Weights of a small transformer language model.
Size: 22 layers, 2 heads of 64 (1 for keys and values), vocabulary 1024, 4.05M parameters.
Each number is 128 + 24 x the weight over its row's rms, rounded and kept within 0 to 255. Layers, rows and columns count from 0. Numbers have three digits each. The size before them is the row's rms in percent of the matrix's.

# v: layer 13 attention value, 64x128, rms 0.168, rows 0-24, columns 0-31
# o: layer 13 attention output (transposed), 128x128, rms 0.166, rows 0-23,64-87, columns 0-31
v0 099:102111125120150157120131162188178154146137140124106136153141110145121130089125138101110122084147
o0 092:119104128144080121115153145139144132126134157132163110088087142128139148163111120123130178110114
o64 105:142135139087119155152105057123114117153115084080099117151094125102115103119171097115109130102136
v1 099:157139133137128165131120131134134151089158129147111146149133102098131109127094167114124124167152
o1 099:087146125125112122153143145101108175044065121134128148090168170153109123146107120140146162072122
o65 105:170129096195130122153130132151127091167104163187115140122130115126165147125127117130131099155156
v2 094:145108166098185144123096112154075141129097106138145121142147162140155160114181109081142108124103
o2 102:151139103136127137113140142120162107123084101173137154111133130102153139108108154131153156097123
o66 097:085147102068127113078132126151124165106152148084137080174123121125113133161138107128096145176166
v3 100:170134136102120095102134147118147122107089094083123110129113126108153123116163130161131169135181
o3 096:112173175105077127098124135116139088160099151121108161144144154129123132128145151121075135099098
o67 105:135120124186135128149164129089084123097143149128125107171120119166090106127128125111160101091146
v4 098:109107116124152130118126106157135118142112129157097088173101135117143107144137096172109118103128
o4 103:134160165103150114147144133106118132097161125114106171162108161173154105112095149105093132112164
o68 088:110080120135094122160099165105147123089088126143110115117141157146125122189162096155123146138150
v5 117:114133108145075135136120114118115124119087095191162140124103088114086134129138148143087115125084
o5 103:157182181125120150191174155135119124130107142140120127143160155146090154117121137144078158119148
o69 118:075146112094086120105138128117130124138109104141190142102079088120132111156149093113117099149118
v6 105:158121161114138147163114145140104128136163115148130159098093110137097098110129090137143094139140
o6 093:144161126110103094133158094174114103116110114124123095130135104135195151144159123172152121117102
o70 108:094117100157113119149107170120127134122142107125121159121125089159079108129100135091117113152145
v7 114:117149112135115177120110102165120139149126100141102100167188139130138141142114146123109141123097
o7 099:132145141102120142135104157072119098138115086118122106100135152114164120130144118103153102125138
o71 112:154125111137139132142186098165131115128115171120172133170107119125130133121128116112126161152122
v8 101:093124117146115149091141116107133112105175180168145110161141131110121144156147113083132162112115
o8 101:138147141123109106124131116136120091121125134090121121084110124137135133151161100114108109149109
o72 104:118112102138128117102109110149138162082119125168152140127142160170144145147131127088087107106142
v9 090:158137076128109130170118167141099088160097146150130137088114091114142129112117112118112097119096
o9 103:172138098141107122114115119130116085087090117112157137140108130132116069109148138161143106090118
o73 088:121135148140136153138117140161161182133146174134098122103145091125088154162122125113110128102123
v10 106:113119118126128135138130104113184132133109134096101150140111109064119113134120104153137136145132
o10 099:106151096121102115156109144148172114096169135131127118117135145115149124145124114163127125147126
o74 104:131117142156161154109137134140074136136130110118124097139143155168176101101152155105158090127122
v11 104:166161122156176160139129172124124136115131156166113122144098104105147143117135110112118158162111
o11 107:132070144108156134145112157086104127131135164091142100158155123140111125094153107156131203130144
o75 090:111169125178111176128164130136155123145120127145158109176141101120123129102119164115142066125158
v12 088:122147135120143113144140122115112154175128100147152130084155139111107128143102134118106137122118
o12 094:122121133107100127138156172161156161126096139137103128144170118126157141112128123147134099114130
o76 093:118156111102182146134142131111141140167125120079133127143122141112106119114135118148108119100082
v13 102:126118149160130181136123097096123147145095157131113167094098066158140098120178142110170113090138
o13 097:102123187120095130145090141148121150151144138163094095106132110130114126087130157107134092112140
o77 103:125169111129146117106167148142132105094133106109145136153131142133104172091093112147115103133108
v14 094:168128097132124139144164126138107119141150103127123127112135140143140167129098152117126115108132
o14 099:124139100142103128098116135120129132099162098120138106153137121147140140123095123152104125093135
o78 100:126144147091151137113143083153136129153096181102146163164112104108125145105138101150143132114119
v15 105:096099121124118137168128098131170150130151137092120162089108119152137129131145128097106141152129
o15 101:106115082138134154078098171112111179124156163177111144074122122133108121123128152100102082150086
o79 100:157129150146092102172121123107164138129122102095149116169142136128127106129149162139105129141144
v16 096:101098078151125076131120139152148121140085181166115146107096132128108105102142143104151129140158
o16 095:154143130142122092144138102097117138175156128113109132108104128097144126106140121081166173100147
o80 101:139131147126144135143117145133139148110108101122112124174125086124107141146069130182115100147099
v17 094:122139184136127115133109096103111091146137131135149131121128139140135075105099154118110159141142
o17 100:108125173094129120123091114131140116098099084136116145101183133137130120160141134079127122134122
o81 099:122163131124116110119184106132126141108161142110143134133122111103111158094094140186098134107107
v18 094:120128123132151142117108157127181129147132132131124138111132118110119134068127138134129099119123
o18 099:141125156097104145141097140128126131141177124096129132112135149128137129123133096112099193100152
o82 091:184156145170158157145166111140112152159124160103097123147145130142115126141118162137148125140107
v19 101:139121156105127116143172130119114124123169109135124125101133136168124110154125166138088145098126
o19 096:137162127170102093095169112113091156121108140114121131090115111154152169123114105140091166127138
o83 101:101102125072146146188137127116149132127135125094116108128134162049131139099127176140105108119113
v20 093:129141137112147060122129099137092123153143103122114164134107127129153098153109107138103124132109
o20 096:155140123050164145134127152140128145095124143139138181148130135126114136146141122106125144135135
o84 096:113108092155087141119118122120125161132134152173121127166123145120153105102101144088098129135102
v21 099:081120128157104141154129140130166095116139123147161139096149170090157158158134177135130136101155
o21 098:119170103134142125137089153188163074072127098107101112103129123138161132134131103122144069147107
o85 099:131096122116090116141122163111128145139137167161174107110120113124131127134164145114140100133107
v22 096:124150141070183135121095114154161156153135152119129170125109182145141164091140130088156158146095
o22 098:179156111107138132088170103097138130114154186148124182090122125122152110120146127128140072124097
o86 095:102126092139119170116085146138086110142131128098129113166151122109134135098121139101164143111152
v23 108:144147117094150135141076151153151138100125154159077145123124092143134135118161114170130132096124
o23 101:123118116137111137147113146129166115155141094098171158115124139138136122129094100131107160166158
o87 109:133151151184112122138095135127082118129048159134117100145122116142092150141131161117155114140119
v24 093:127078153130096125124084124115171111093119106129161170149152101110135138116134149123072162164079